config = dict(
    n_layer=11,
    d_model=224,
    n_head=7,
    n_kv_head=7,
    head_dim=32,
    d_mlp=1152,
    vocab_size=512,
    activation='gelu',
    norm='layernorm',
    norm_place='post',
    norm_eps=1e-05,
    positions='learned',
    qk_norm=False,
    attn_scale=0.177,
    bias='all',
    tie_embeddings=False,
    parallel_block=False,
    init='normal',
    init_std_qkv=0.0267,
    init_std_o=0.00568,
    init_std_up=0.0267,
    init_std_down=0.00251,
    init_mimetic=0.7,
    optimizer='soap_variant',
    lr=0.0014,
    beta1=0.95,
    beta2=0.95,
    weight_decay=0.0,
    lr_head=0.00906,
    grad_clip=1.0,
    warmup_steps=200,
    schedule='wsd',
    decay_fraction=0.561,
    decay_shape='linear',
    final_lr_fraction=0.0,
    batch_tokens=131072,
    seq_len=1024,
    doc_mask=True,
    train_tokens=419300000,
    steps=3200,
    dataset='wikipedia_en',
)
Each number is 128 + 24 x the weight over the matrix's rms, rounded and kept within 0 to 255. Layers, rows and columns count from 0. Numbers have three digits each.

# layer 6 attention query, 224x224, rms 0.106, rows 70-194, columns 112-223
065165120154132117172178064088142120146116171118127124155133131127161118111079095148171143153167080156152077107170079121082127150079117126121150144181087152153158136129099150124167103168098172089149106088122106157152121116083128073149094098165090122151149172187065179151168223109136130118143083124123062135162096129097150142070143137093
091171093153097145134140098137082150113133156123106085136109101115166112153121084144119148150118215170143080124144155095048098155152172123130122139133082132096192111103155139193155142160149193148158103132136074135180141144089111098124078201127100124158120096158092124158202116113076104132158139137141117143104133107081128151119053089102
087106123133147137100088063111115101180134157112120094097150103138099172121153168127188129099169062116172121148171130151180142081110127135143086180078095111115111126146102141191157125169163146139116122152155146107126148152133126109124113115147031113100122169126114103149103142122164166187112163072110111121114123161144117152082098116168
173123135167131095101195165157133144130098164110126154124147176114143129104142151116119093071124163106111197105120124149163176170136092126187106086104186149160082149138108144125070122101090131145140130122080217150157082087144148109126119102088115125118137117059075150113102048126147068120177159117115148114073091146152155107121139114158
100163161175129147171078032150111157154090127115105113131091115119116077181166090173143150163116153144193116115179062094174143145144135082093167126144132206104134099104093138226156130211197153117165166115156135125162111120135131120115099134121067120201076179137132176151130094130139119156097163070148126152041082136109141127114087073115
146165178095194095119211137099151173129115131141130115128102146115122086117144124126140141169117132084175138123090109149149096111121078108126155129123156095118184123192109156107073143141123057118090122132119107144114089099129103123134153079173130126134115123171116169102129130077182118087106135091096149146173130146159077154157183146131
120117170169113139070096217111174149146083122049124096095161128129095161162136141129101138180078142127114078112154105146166143128105100155105126147072207105113063125151102175105108175160108035127141109111135114106118103138172097143137120114099159126116118144166148098082105061153133078125167212081110160137127166148222118138129140183210
153122162117172095162081041129141103171106113123112127145152104118109096096148130131199128092122084139162150115150151162200157143132145136144174136147046121144144122136158113160140072118163162172087145083158125100149151126100116116153139145112108158159041162107124092154057200096158153088074112100160171117167094167129122118149072117112
114149110092100117134077176172146143137138093139174121123148122144178168158138150087084065142107137151115140167129167152090134119153104113156143111080178102139170150110112100099092108144103097169149101186090151077094157147177129139132147137109137098151150142098072138098100085144118112079197128126129148127177153137160141133181159151123
114139133107112150154066214207121173112148168119108102112121102124172152227121128078095129173091210140114111104176171120100105116182101115159155091122186070095130117116144127141091170082147091156132154173124158117128130130152109137132148138095113123100104100107108106080070074143098097107151144128138158198158132075149163141172119151148
085123131158134145145146137109158160174167121111158131146150125118124070128107127167154155158161106152162097155120084105131107098141134114125122138114117111098170146129125123191157138125161126079143175123081135165126156152118152121093100150108135113137144194159153142125172175146121112121122139126156115168143114129132123148129072151080
210057126114126141033123246202131135139139089132151158115129144083112079165151094154074061114078121110112199157104073135195101129203120123161102134076222099110102147100106098057116153096118100131101086175108126143119137130200172160129152175171195075057181135104170075081081099136088125093120179158124098151054177160179144070162169163172
100146162122107187087106155170113130129132130117093111150162091106155086101096085140153140157101142143150080118140096127103096117120139118129158106165123114089179085083093119136126141116213100130128115115167163115133159213152139167094150158141173129127111180166128121128118155132146131115126139095159150167135129131112129136173101141064
169118112113109167120138119127082152103134177109130192135144130108121127145124103107091129117118169110160095116126146147166152125146113149161085109099185135096133135126074149128088181115069082107118160149119192115166107143161153163116105143135129116151113106136096141118146075104105114121143126109139169133071100124151130136152131102130
121138179095106104139135062109096153128093104110142124143106085133190167159126157077132147125091111129181130137173211129109180134117150103130133116109124095147163129136164182059136093091108109214092112129133187102168114131134119149140175105140155156137167150072115118134125078117209144076064122158065170153133146139141122134125134139121
195135176119145074125104129181117100141152066142124160127196181084091139166196164062103129131110121097144156144103139176131178147130090118142078147057163107152093149155108145135151138079083104143118147161107139168102114098141109150196134070135125134119099106068110133086104064166078121142123150149114095074146129108185133122107179129167
161148105153138103163111120152142111138190117125153135147134173152168153121140147112115123150173141094094188159121128177148142114132183114118103130113126140108078143105102115086112141130081092142117136128107135100101116119151145102079150065097139123102132094084134116133081109157117123144187139157082124106140184104136119103101183143127
103165082204144152173106107153107144129079110137157124110132123134134172140119136131136167142116139159076117108142184128061125136144156134133128124159054169150137137061118098149131099055155165123138160080131140102112151154100137118143126122124162116149153146111105140141113131179153138137144116136138157123099136125085085097162113103101
126090121098117160072058234156110158107153122117139147139150143144119131172140138091093108141081150115118083109115120129122102131130119145126134102083208091129111104124127154098101142147139088127123100171139129079088153149143114143136111141125147130089101110168178090071065076126137141077124176166124138161174094157160122120138182176133
154147104156109148111087140156119118145164135133138126140147147158158136156105118133132095142127149139170104128132122120153145086128153140117137105128147154117109123117111139128120114170130119134156109105120130114105112178177083132142094125103117108128116175146125136067107094160080139123157153097153143150116149108110129121192083148139
143137122167100109200102112064094129128145147093118136154084118119153124101119070181093121156168136147123147139139117126122107126142142092103100091132103135131139105090164142129153159118129159134149200123133096166133131116103128139140072132133121145163106147191137143147212143113136117155136124163152138131130114153157143143141097087101
106185107072106109136088153110078112093129138114120142123125126164140169147157155095094113171117199145110131123155188161106155132131065116139143124065132116076162109101094143195130137087176048148122106098129163148134152092145094138154155168148173115102089122108097076144162124145108136103125129153117104128168098126093162139139127054150
059157145089153132100066042163144123118134138128115118135190066175216112167118095122158127079093075100180092111145126133089143124075143137108167142155146113060126080141152136170139143130137152187120133152163108098158180158129134128057158108132124146149060161193127157154118184146153101199129070135146123172175093091067171115109123127057
128140103089131130120125123112099122152136109123148138139122125102130130182082144090101143115109148143146107081144183129104108104122124106134160112135174112116170121145140163148144136137094124146111075140134133129067162114135102152143192135125128107115170131164166096087152094139128173081129124126161096166173132135076103144124177098095
104164128102156138141138068124150084159118108110140101144072129114112116142133117159100162146111103113120148145093065127142117083121110189138140135128072104145141162178142091102145106167136193137122123108126127157114124109085088131128117119140136137123145148127181165136175172172046159064059180129173118114116154111090111129150114128066
109130116142115172075153198179069132126075119147122156130165145166130171138144185080107138135129142152123119101140192123065160080160109106139109120070132125156143142096119146126084143101131120144160094125144129139115148123154147142160159140145169106109165102099076116106137049156109121099163156142122147111121118133157137125098135123140
119112121097116096125134132120135117125151094123100123118144136134124140120119106129118146127126119134136097088103130116125125098127100131132107152135161100110119146130163151120121106128102132122116108184167094145129119106146129121145119119159111117112108124113149122107149154119146127141145145150131085146150135092140136141117121112124
095153145118139132137102147128125107125120175109098140125092128112132156132114152131170124120118142124112124146157065127151153126114111156122102118146129106134135128149111159136101133138123100122136124117108155116103119132144135109144138108098146134132138121130111119126145101105131139132127103110121117128133113150099156122121127142150
153094099139114125136138098118173120124138090131144158147163119128163115126128106107091128137131081113126118118113178138102119113116103069154141158134145152138120098087179101117147151112125112143129133144173135140169156133168111149110140132144128121136105126131123133127129103158148084128127147104122155143136145127114142141145140119084
159120102153125130104115148155090119102097152148135138126117127087134103161127146105108136129124158162135100139145166076123083105190124113108196118117106119103120157127132115140167129153123147112133124115144110131140113135135114138138136154131094079111118167088142143094123158182141119100146147124146102116100129138162107129147131102083
111121151130101123130120141163113114142150103130112113131135141120143119109099124164148139137091155128176153114164082127174121112143117146144118127107120095136119151151058172079119113138147086143128136160074139131140086127140100140131123104113126148148069116156159158131109147034110128154120103088093139160129136131119160150103135120152
160123130151106125129146130109105151117105125132169133123164099171129103124128116130105144129150143118098124142142170117130121115148144113130146108110118174120147125109149118128125138128153119123160129123156120112149136129134119157120098157144091121146125157115157101110111120167152126140162132131134144143127133124145089113137118128100
133117099171121129092132138105140131087126139103155134146140127122110130118119126122109116131126134154140123125159093119106120143113099151126130152121136131132125145122134134178137106101110139080118163114142146122117147136123146136116141158141147119086154147092109107147129157157142111102115176142122087104099127117164178125116165105142
127118106142128139103178159106124111098131111125150132157170112138140110103144119106073112123130146114099078125120166098070106130145130088130148128107154161166105093096161116120139160109123118135120120110139124116134167099137163146112106171114090106148142132120131095122121125169140087094089180172101093146099134127161128126171141122141
170141143151173151112151137140103172099104107130157131146141128128120116159135133122120112126148130121123152162132152127091166145104145159129147115122115115106151153114154087152150108118156137117129151120103105131136134146096130142129150120153143123145132128110128152133139103137126139124145136116164121127094152115169096155130131113079
112119128118136141116111104152154135146165139123114105156138135146133139143139082138108148142133119103160130083105159164084140143111123133156113155133139116137132095119143116133118147085128132133098090128138124149120138141119116123128137140126142121133091115148127118168126114136124085140106135127124147139131144087106150133113130161130
152117125143131130104133134123130110094113094127170132117152109116158138118119154119132121101150089134103122140127105126120156138100111126116127133088118136145131125122161118154118132135092154119097173107149138118157135160150135134097129138146164130141128107127124139130110107146131119119137123141131129144096149141131137141140140126090
114124123134137149125107167145097112112137132136130126115089144103125159141115155118161122148104161139137115162138078094138140115138096132119111095143115090101147128129087160125117115145118121122131129123104104126109121122119097111133130118113139124110120130098122152140164146110111138126138134134130102136114118125127132134134129112139
111104130116098126136107131130096115162155118147096125115120147130133152131122113136136146135139123136108135103126118099124113115143095135140105140128138109135141136144137162120089098117100136125113119138143107138132097138152118122146137136141109161094071116127123113116146166120140134152151126127130123171143151106156140117102122165130
155164136146137111138118117146131153144101167145149122105090133142104114149140114140160123147143147137148143150141139128161147117123124112127141109134114138097139129153098097142111119103162140111112123125125140121112109081123107158163120136136146127107150144139134135149128150141127135132160124092155144123124111153133098105116117108139
155147097115142167092153162108132119118148122112130127100138118143131125114154182138166126132139140151139139176152088100135147140098133144109118114147112102143122139125102131137115106150113132128138130107124110122130117114110133132125127116160161136150154139122146141129128104125134161118160133136127091110106110121146101115134123130127
145159085141148141121183112105181121113121120122149130138154126133129101116139135114103113116126095114141111096104127130108152151114135137144113169143152151114149093090170113116112127116143142106088155126128136101159152131148131175106147128146148142148137116116099142147131144154099104094093140157121130110122143136128129120162153089132
091146127131112136120081158156115097121151130134103123109105123112148162139141130151134135133125165136136125117143090114137101125165104130152101094125127088135146136143106174130118112150125110126166128122095140126114102175123117092136132127121103127108086122115105133123164133085133137150140127123122121149122127105109130116140118147167
165104128166119126105182150154130147099118161142166125114150123146127112163123129108119134116147149123157131128134178102133109117154113130146170120132108145096145137128145109126116138139147153095119145132147126118149141124106120146101139165141105117099165137112126125133135163190142135115147156151135128123117121122154131122117133114125
136134142131151129138123076152106150142122127130134098141081139128084119118130136151153124141144150142112128117147122138129135152148142134124121100150099154137134146160120122118138107116147137127147142141118127129123099111108121125154102122132114119118119153116150142154129140120103164132154104110165116105118148152118091110103128100138
152123147154123118116147084104108135144129089132174132095153119137112135116132135172174125096133093111104177193099162155180154111104151107101102096142111112104118132137143141145134118139134112171131146113103149121120130102113116133128142108138152146108142131124123128130149135101125142126137102139143170134126145140117107101110098132108
100113141140098120132124100133138108141135130111114116110132135116119150117099135169145148121115096137141178136107109169187139135084133098149115121122132086134097124144135150125124121130124127142131101151132162167112097086150102087112121099120187161130139120136119135118144122084141136157120095142132146126149097136101158138114125134143
113116111116118124137122147089133120129127086115101137133134141101135168122117137137143126132112117124125138155146080131128173128126126165140137107131127125130160108134114164125136146146113105125148136132115130119113129143139132105150130119129129137130132107123094140142163123084117121133119108107108121132115109124137149115141131136143
115097144135096102121114136078109153146132123119111150080123133114117143128131132131171136130114138145145163167123145145149142115108134133123154122099124115120131120118120132130136162131085119112121125125137134114124129148112106093133129157110153121108133125126108106127148137124151108160131144100133145126115089135141139130099114133137
099125107119119126129111126097133139122133098142132130134095120115128168106135115154133122156107112131126114100091111123100128138140112131119104142130144108122131110114142181158128131108125153121121112128171110127115131157138131101162111111124094109080120142096117131140163156138115122158104144129108118106150129107132153098129144132130
101155138141146135129141110121103138143120181143170138136105118133139113126127136157125126167136151124101151159137168126143109127135141136126094104104103125132096148119112142151110154124147145100133137098155142132089139103091114115133125145091136112108162138104138095111104158137144150155118096150139155102156154132114135112122140157131
147131137128155150126144073135090164124106149138163136116113122137130105101135119131132140144151117129119125179140148110136097133136146148122123101126094146115151120137139129161120133125149150134129144098129142133119136124111142156126114153129134122087160153104138111123116125168105152116134135135136167120142150145138101111134119139115
132153123133143140143112074117101113168124111136156120113087133117149120140126145148151116152127148125117118139158133109133110124144145116111125097136114120141118131129106119113135125132128125130154148097130101116137109131141109139155127131117094130129114162105127138117146123113121171148166079104149154105164158142118078092136107131086
137091161145113125115114161150132113122132159110109097128140110097126112152099144139112137109114112122203141125129111138142118125142105133120151137094127097081111131137127130118153110150143115123128119173113149145095122119141128092123154116105145126118120143133129134129119147117144106129114174144122133129107101097159174132111122124166
111179125096145129131104120175110111134095138141147109131090126146149120130160122133141112131108156139091106103135125144139105115143144119150091100132113110148108134151083132124134149123182125153131130119154129136128104142112092146132110124134130114153105113168156125100108095114105163130148091102145160130156126174085087136146124105106
119139114118133140116139105114166126104147113110143128120160145131150130116106111133081135130121116102164087086102154149080125143135097122189129140129188136160125111122159120124150156062149124125134120152121143143135146131144133135150161167135112112144113107133106135135167116128132097105110170133099112149136134113111136128149134110121
131148121125152145138149145133138111113093170138153149161114100109135134142130154115129062109113151127125122153168089121133126111086135187094140118144099134148139137138103134126114117160158126143145138123101150092100146145110145147143124124119095130141182157131114159144095111147109157095117144166132115081119106145118150108148129128129
124148127129128133144130138103140140109147124106116134147134140124116156128115134146143125114141114137092147139129097147132166131090126135126113133125135139128128126144149137148116107136110110124125122127121123134112134115137161097138121114128150150132139101108108120129146110102117137141117144130131127122112114146136147146138137149133
141110151092114095082126139114111140154145070158117192106099139173129130150172146106127113107093113122125104147116151175103138111106156129121107127087186138137066120161143136111131109120088109141136115081164121138160086119144112148149134132169110151154126071166160153138115122098123135156135182114101146113108106129092132138139161116169
123126131096121132142194154124146150120126138115163118125120133108100131139108144136102094096085140122141114157147106092122128132164134191120119111153171140112111155133101161111108106170135153134134143115086115160096125122147125119118159093098173111165147166138068143122129099154149127119162104127156123171101125100095128067182132171151
148119095128107157107058168117126114144128113106136119089134139115111134142122143151142106121148172106113108125149109135145119100127160148098105138127184108145111128157118153106101134172122137144186153103143132110153120169151121112163103166123108182149128138123137134116165079111128172154183135163155121152106136078170160127169146152164
150114151101108106112151153125161172158097111150112158071152184137148154108117158129086128102136111122116106134110147151100182079087127135129136115120151116166077139109108146108108136140157086128094147076139150140123132114158133157075124085067162122131159139101105103103113069126130204128168115116120118138156114105149163158149125090159
111151130169142142148108104132077157109083165100135147126146123129159112116110133143168161114123105177155111121140147094152132145132130118103169134165085077113145126138128151150105122173160124136141136133114125122068155161118163114105112109128141073113105167091061139124153118142144105133135162144130143113188094137129110110120104145110
149137172119140085125105062140153167101144119161088129137130137155130111105132109128132140121112111135096149091097151144109151165108131088144102085120113163150108125113142105128108113128106110149092115164160115156129108150142105157059158116146131124124118054150163133159098115107137114114084107109135144121126108139082134172107108132085
176156148131131147154066072133136150137110124149136087168125123129115140147132118129134171105147130084138156118128143154150096143120134103096132167127122146104123102124203119125156089123124158103133142103111166121120116149090139155151076128153087163096100157087150134155120164108132091129087164139105138140149154136154121148102127091120
085118077112108147122104098156129135119142125174085119134163108129153122153207127103123139106117116080128168146075166143118108091112113079131147115126150122067132114113136142130116137126156149176128079143145184124172136145159082109127147158151124087132117123179139110135066135133163104116107146063124133131136082116142132141115096094124
141135111163108130136117161117145126137136113160144153143113134132121124134178093135164137124138120141162137126178117150121120112139096154082122134097135106140187132130146131125134131147118112115186103085117108104154144121136154126150108125132110096121158147129100081109094139127166144148098114152142133098139127116142097112167091090172
109133125114110103119131136183101098128113095106103111118109124128134144128169122119160122167105142131131138112135139132158160109139119090127139163111134096125137075116130120148139132131142099163120124154137152115137127143135117109117111120170115109107123103091141109117132162140140102121102129119095176130136127173115103132136081107118
144131094139119141162184100043100163129159135124127132122145115118135126122146124141184194117165108163161158175160144113117165227142151163148125139156095146156183157143139124094077114146063106093114146143094098114100186121117161124132135083163077122125158159114080151153159132114107130161106113158167134128152152134085133147077137137120
177096114129138087117181166140114149076172142073174180106105143141104112173125168104105116094112129164125084168142101176174163143118132129128096139090193131139070133133083145113135138126080096089085140078098154141106092145163130182152125110135154160100101075116170115094176131129125155125128111137160125145100162117139119137167111126139
070111087111118146150048131187143123126115105097071134121173140117155139134158112107117136141129159165121137082108118127103098078135108101126117139131139121116142089112161123134113129119123120138119070151139179113137150091108108116131109160115166151133140111173136043142096154168168150135113146151097168114117110095142123123139103134114
146120075169141136155127161122138112123141129109116186114119126097115161158088129153134139140144157178130094104165109100106138122147065159125121128094123107137190172186097141139089169165140126129159138123101085101094148105143130097186111110105114131135151165119135118135155085172106171137135187160089080130077160160127136141108145102162
102153100128155160179110104086134106156155111078139098141117099102121099148116135161131136134182139157154139147162103106122096141117143102092160140129101114100185133138145148123103109127117165123121102162070159092112143097086144144153149103148063125087145154152115154142113171158145112129101172088106147150147134150105118074066082141117
158136116150085162140140118078112134138095143152134142091152135142155113121105128147107160133167130121120147124133120107125135170167121169141166118123086151161142178107139135115128099105134098142114160113110077107116156120153149111109148113087130162135174161121080156132152086137104140129149124134130127134148149106153157136129141166128
196145138082148088112051094170136158130115121112087121137154125093135110136159065122134109124116153109158146078110151168131150159097144090130140118094135110145137082136169076182123123145111150174126115140141122161181119149154099130123146143166098138116069071111176086120063112131133112137061098110132152103099132136103146156135123084120
157107162117159102152129081067172102154146096131132108123117145127093124113126113147140140152132126109147153111151123161097139198137118130149144141096152127180166187133150104112145123136050113120147113119103102145087142080095121182118140068142092155141183093143121107115095116102104156159083107104082082120097140142127104111100147152101
126098121141104104131114161131134139132135120123123153123122117108118114124142116121130118155105151136169104109186105118120178084141083165130136144064144078128188130144124125133112142126151126135166150112110100122137135107131115093151132137131162122147098189116173101127118103161124164135152181117102110119129097151119140089142125103186
163114102096102103082105104130140136132156090123129140108149135133093171157157148146082089100093148100136141100117120168137146092131143136135125106097176154152125110151114124141119158126112118161149146092134135137109137100158115140143146139137109192132116123172150126101141117124148177136103132126111149130088155126129149131153148098112
152151176107116106133135112172122137141104157133142098189150136152158132130133108108100108142126129113132167109088153136130119169114131110158084166142123132124120135126149085139151119089109163109118095142086122120152108117114084125101090114151175092161117066101136138125097149125090077114131092101147094090133137127120128120114105067118
167147073168101158140099139077139138148177148140143138079144131125169142136116133133101107105148098126105132098161140096120140128100109166138144152126138122175117172094128130131151160109147126132102155130111107105125118135161133079098134143099104142144145140120102137088163102154086121136150113145163112124156163115139150125166120077138
108150129115168132137127105126099150178115134124144089180199104143185103109145118063119105120209093127135188111108188118116124177075140102142167151173085123167140116102188073107129107096127153130097126190104136123141165146081122119094100134114094089123100103111169150115143154120105069131114136153146171110184216154093143155068150140096
117132130136114136170076133178102115087090159080144145128156101112141128172116097150092140113124156159077118153165133103172076115135134092117159127130068110079142111144123134133129141152151133125170144119121147111117111162151156113156109111119108156071103145099121148126153139162129071129127133144112132143084125131142107119102150168114
122124145143130133094161132084134133109124109160148117111119128123125122112136115147135140110110103128124140137138120136087132133091129148087110114121108163110085155144103142144128135161147099160115153102134109156128108184142151108120168126133088098158122073097089141119176128093144104153125111146132167148109129103107124141144127139154
127149113116160138105099120132145119129099169128135118127144141117137121083123120116146112146152128115126103113105150083135102152119135132082148119155127112140128127088154079144150168093106163119130085140161106143172118161094104094093162162123126135110118098119137123109115131161105112099104122111155116102133096131144101149145109101103
136109122195143147120120163128132096091126134125170162137133103127056159125072124149118148139146105143140098154172114109138110151140101169126154118089153122129150143125122134126118160124117112091161148100128083108098121112111151088129115126123136148124096164122155132137146120145120144163131181147134124159149114145138101121141151135153
108093103111114124095192143127177122133131137158120142145109131137138122102140130118130105128136096134072123147129138146138113093142175175138135129111121140133172147150122151136136133109127099162127116146135145122133131142149147142121150112110119103145151135155110159134105105118138150147130109102130133139135134103127133157138152101149
155117144084139103135090091108110127120117150115192116117133145171174123160098139097130104098138104129116098089094206154117121149082134110141125169150098141178095118146119105160141104141133142148097136131139112112122137133159100143107155106143109087123144106135137116151078142160100117146085072111137139150134162126119113130117180098109
125149127096168156163126122107122092095081177119145082115152142110132087111150148134108106097102137119117088092127150132118097133131134118111168094135118155079108107131129137127150115118118162099111125157106170142188163126073069135088175157109126095102109075086151069119126184165136101121131135103132157106155159112097094128152114104117
101151101170139137149124148106143084169138150105154071146114128103091100127133088125168157152183145122154113107148092076124103119197090134137191153121089105093198114106166140134160068106126163120125148176098128069163148080104161131176094156120106142092100192125140111155119172178111137097117167126110115099130185141111128107086101115141
110159183140094150175167078106142129111094109176129140157105173163094122092140137129118170122115069107141136164137147123123128168132146145096141114123112149119160142089120139067134105121098096087135144081120124151082122143150188144111124083122128090128143135118081177140156116092108111125110148120105142122144108108123102111110134158144
138126104130143147124121163097110152196132129123161120150134125120153128140163173107130127136085131112069111134119161143137143107103125160148117118104140139118162144086138123148136146109100124119101186120176101097084110156128116145149150143138114131088129110148078115149146090139120143151143112133106127129146150097126125115165137150112
137150156146141132149083108127107151114102147157109113125118107126120121118141134145137141140125122103107121143108116122101138107117141168115128139135126111108136143117155137148119117119122106112177100167100141121153134149094113135155130104141133089101172132117116121132127145141112100142128156117148117151139100127147141131162106132119
176125093100139124155152136143121071143125135128100135128136147167106124121111133127120117147116181128119137106092136118161155127087129141100125117098158122139137157120123174129084075094128097121114143151133154122090151088140110115129178089122107102167163099125099126139083139107156112102132123127149158098179086139120143080127146108115
128122133126155113153125160126140144121154086164080112153106179101091144125108129115111116125136137152155128138119108107123134135097128135109090117081164132112120125142120112116138096123097089119117145146150145112142116129146157140101127098104127104140171117142167084125107160155114160148120128162126096114122115150135156113116134166157
155089110111119123138153172152091141088160103117136180124115110123119133100144121113106109120093121121070149139116174167099126098134150125108138136092161121159178148155123167138098119119107128095105128104151067127119116133145164121150135118163141115129159059134110120125104076144113130114119135185109115107139140111144152159114152115076
095116124129110130135150161179121117132141137156128082146147146129155088099123084134088134124140144130065135143122120121087132133113092121166122083115108127148124111127140177170118159138107148160146137122104075151114134113136144142095099120119095106125157087130106171141168111146088111133151089173110137142133122120127120131133114142111
150121144127128167140145084121109118121153125181128094133132115145104118158105088144153134087193115164116141155055140064117120146128132162170115120086107082138124148149116135108139088127090149154110111118108124100129141116119094145132093126121124137136151135156107114148154176149131128128099117115114136114089143097127144153116092141095
119111142139144107138157181147150125094156092124130133147120132155130106136129140129134116145118145104110122131133125138121119091128130126117135133133140144143115176106138161154118136120128129110136150189114103129099106166127133114122126088143156092131153086128118118144154122117096125128143149146103105147080151110138118103142169158114
149166140090134146120129078132111101107134120097134119116114106117126113181133115150134122126144095155125114123097102124112135123152093134116131118146135099109100123141114066139158155127125153156106093129087143111160109135108129156132107165148094150120121154154159107091127151207140130157126155081137123137106110147137159112152111123141
108119157099136138134124129132139138131092102141119079080159111095147115150133108128160114119147124152171105081143120068178074168147137146112119141146166124150129107134129086181185129122152135084130131113123152088157161119132130088126123116098158106118125144129158149183097127101121137130142100073165087146138112171128116114092087107135
093154115156093138117085101103138141105173123150130082111144151152152162072123086088127156131148130116131119135125139130150089103113147096111146104155139121113131050130120106157160126118128122205120120125122156157117112124103128128113125165158117149129150186121115196133101149099141089104109147125136161123131117105086102129129091103090
149083087162140113116206138134120115116100152149150174155116170142129067142140149136113111133099144147075147100133173139148146104144133149108092106122157137174165139068095155079116128108155092118118129121098075197093145071137149116155113101092144157131138102098139107153211134119135131135180141184088113159096166094114123106204159093166
101123149078151174173061151150135148103135138121111145121127132145126129121160169103122162122077136084134131114111103133120132142126101101141114122108146147127122092115156129120122155135118088093105211150130178134129124114113129129149147156094141138107151114108120131109134113138096156138140117127144095135117130116139096121187141145155
120148131126129145092093141132130148104152149141139101145132112143125117115148123147113121112119112129140129100130120176124103109139128137115146125123115115092113151115135101133129137112096137109137082108123109137126108145130157130112116164112173130137132134132122161128114120100141115128143164130145140128128160123134135131107132155119
103116132131133157151118095139141152129080131088130114132113130122161132140150085164139130128084149100135138160143122159083148179124105090143130144133115158144130163118131135118146090135130157113121132079141132151125122136165127103172148084135128103092135102126146118158141080141126101159120087133143114111110147157120122123131157128117
120138095154123160139121132150121140154147134114111151105145124154150156106158161106105144109103170138072155089147134175141155197109137107138077072123123145135120109125141128065094168112139053155132106118148122133142049114167155138140127130122133115136146116131104117102117110135144105097167096119159125138135114159160128133140147142135
122133177138151123148147129113152151111180142165129123114117142127113148131148121124130137099122127144160140142130124116109138116111133146171099095150130095093123102150170102103157159147127132159133140096150101139136137138147142096135106085110101169143101170118123137106114161091125133156115099131145141104124141120164080108162130178147
142137161162102145070147186118162132114103167087142156123130096099128112142126108183079136190129116110137144149151119139129109121149112113118117096157127139145120127148137121098174137137110155129162123161102164114132128107133135129126075132118147110145118148144163180091113149129130118146151124171167128106146120163104136110088112112108
144167111106157145116134121134123111118127174179133119122113085146136129113124159139121122078167160140102116095151153119130118145135120139160162107107094098131156128117094140161151148150134139126148119123125127122145140126109125121149132115125117146140138115127097105124153114136139126083118128127133123150141118119116147125143103117123
112121081114116134118107143135147142123128129096090108109110137143125121121132098129128126147115154117128079140106160116150145060107121134119114119143143126086137142133135142144182119100165119100136096183174147142091145141140085111133140175132127060082144142138127144131113139133113088125150150126167138129138132136111138116155112158112
163121173122129160097142129109121102143105139102138104106122075130101093151074149154136105148162122115111129167102120084142108145109153127147138130138124092142124145144152089116131095125122153147141052163113138101144132127131100143122112125131127151117121144142140149128160121102148136124140142122137119134143105150097135115085135142093
113147150110119104129153124163094149106074088177103111116130142133140123168072139121113101147144135129151154127094107102087113137127162146120140156101109095142133129098148087143106116174138095113146150156136148145177118153146157134156145084143091141146148161093152091106127099141107123157108176109128089137129097165103134150151119073121
143142112146134134133103108127157122142134109139121099149126153128115170120089092119070161090123156124137136135087089098149140181150185155143113122127123147149112124121116095130133110073146125136138135150133167114128092146120137105123153133148200182079148099109126158166120175142117128091132114099124114065116141142118113115089112158098
159138134130117133110114151147126134154084094116133109151146128141158121129148127132121162157087088181107155142100085166144121138145107120088121089126108153153090117171095096060121134130136119171130093106156138094136092107108127166110109137138103081101136150120162148086093140156168155160121119143120105157133143142101130106161147102126
095154142148093124156149088133091140134125120117125142140142147157165099179145118126170121083154112108089131141129149164109126106143171155137096157166112110097084133148140085115141108111125129159080139120128164175152125190145120116105142099121165101105140110152126134110149156134129161154118121087108113133090104112115151122131122113147
146134110125094122131117151169161117132146115127129116102123128130096114117128105100091106133083127118141124115119104119161151127164116123123125116111147134112137120125129115171126119131106125112120122132095175149141101126139129137123125136132184129095157097123131110128138110126142121115151145142129125119120138099170181119169124126129
112133109155144101182127071089120153134146135150138094137157135131093158108135148116139175109155112157131095137155117145114164140126151140125100162150089109123120106161152172183142180125154131133122135104110114180160168124126122141117110094125098129152161148150093123134168136106106144113113165130143128082122131095136108137123135150140
175119156132159115139127097149128112112139157158134180141104107149155077131114120162155125139136129119113140124094114103117130145140114107135149113146122111133152126149163134165144124180129158138147096152086133117126140147097119108164101073162078164160082132096132141138135143154121103149128095129121115149135125148132132149122162148128
069117147114094114142095079106085154146135123123169098134161102161147103115148147122188148072122120110135113095183137151113154098136142114105140157130095145127127141090161145148080123129111180176136139095131144105102126172118153133136135148158128161160097106128070113135143133095128149147075143074093164123120129118110104156074134133122
099152116110150104084096116122131110175113135113100112141115129127112128156154144155148126096109106102124133127160109145138126104065162113112125120124159143082067122163129124125128089158124123122086134114114120119129148140135148128124112163089161148110075112105138158149119140090161117119128150091116146096132111102146116138114111148137
115148132157119157131117178139116127159126107104099155162153120101097102119139145135153070133037150163077108171094113143135146109114125127187101118083174147118115175105117123085109099162102100059078100129132107177135120144169121119161155126102225134088142100124119106119184090122123100106147138141140084170103128131156151100185143134140
157133116133148110130078124130129094155141110096107140109102130146140128126111114166166113100126133124143133112123178154115102078104130125133160121087117110115160156104130147136117110107105148156117112134105100125116132103156117146155131152095145093085110116123101098173121156153137127095147099145111175138182109135116167121150092128141
118158118113127110099135107141135114134134121148104134129116140085099161132105126108114157122154135119138166149145128132160136180072103137140125148172106152143113133123115136145146079141101171084113137079098117176145138146135100083115152125146120108133103133094152107105099162154157171114110120147122067113132145103127132163115098155134
123133099105136121171122080149154114107138135090154145103168148125126125121103090118149146138157124111126135129128102093102123194126170119123128149133085118075148106111114093145081147100171148126161163098141135108131106198117113128133107144097140108120094139122124120113151128131109106152142114111139142119079123108079156128135102104129
102143129168124124157146120157161121125136170125147096135127112136126127095140164156143173150144122132149139131142131130103182107133136079099117098147116127112161115138143077116134134136121143091126112110133114168101087123118176095112078163122152140135128151097187136109141151118122102120148103161099131117166137122157176179105094129143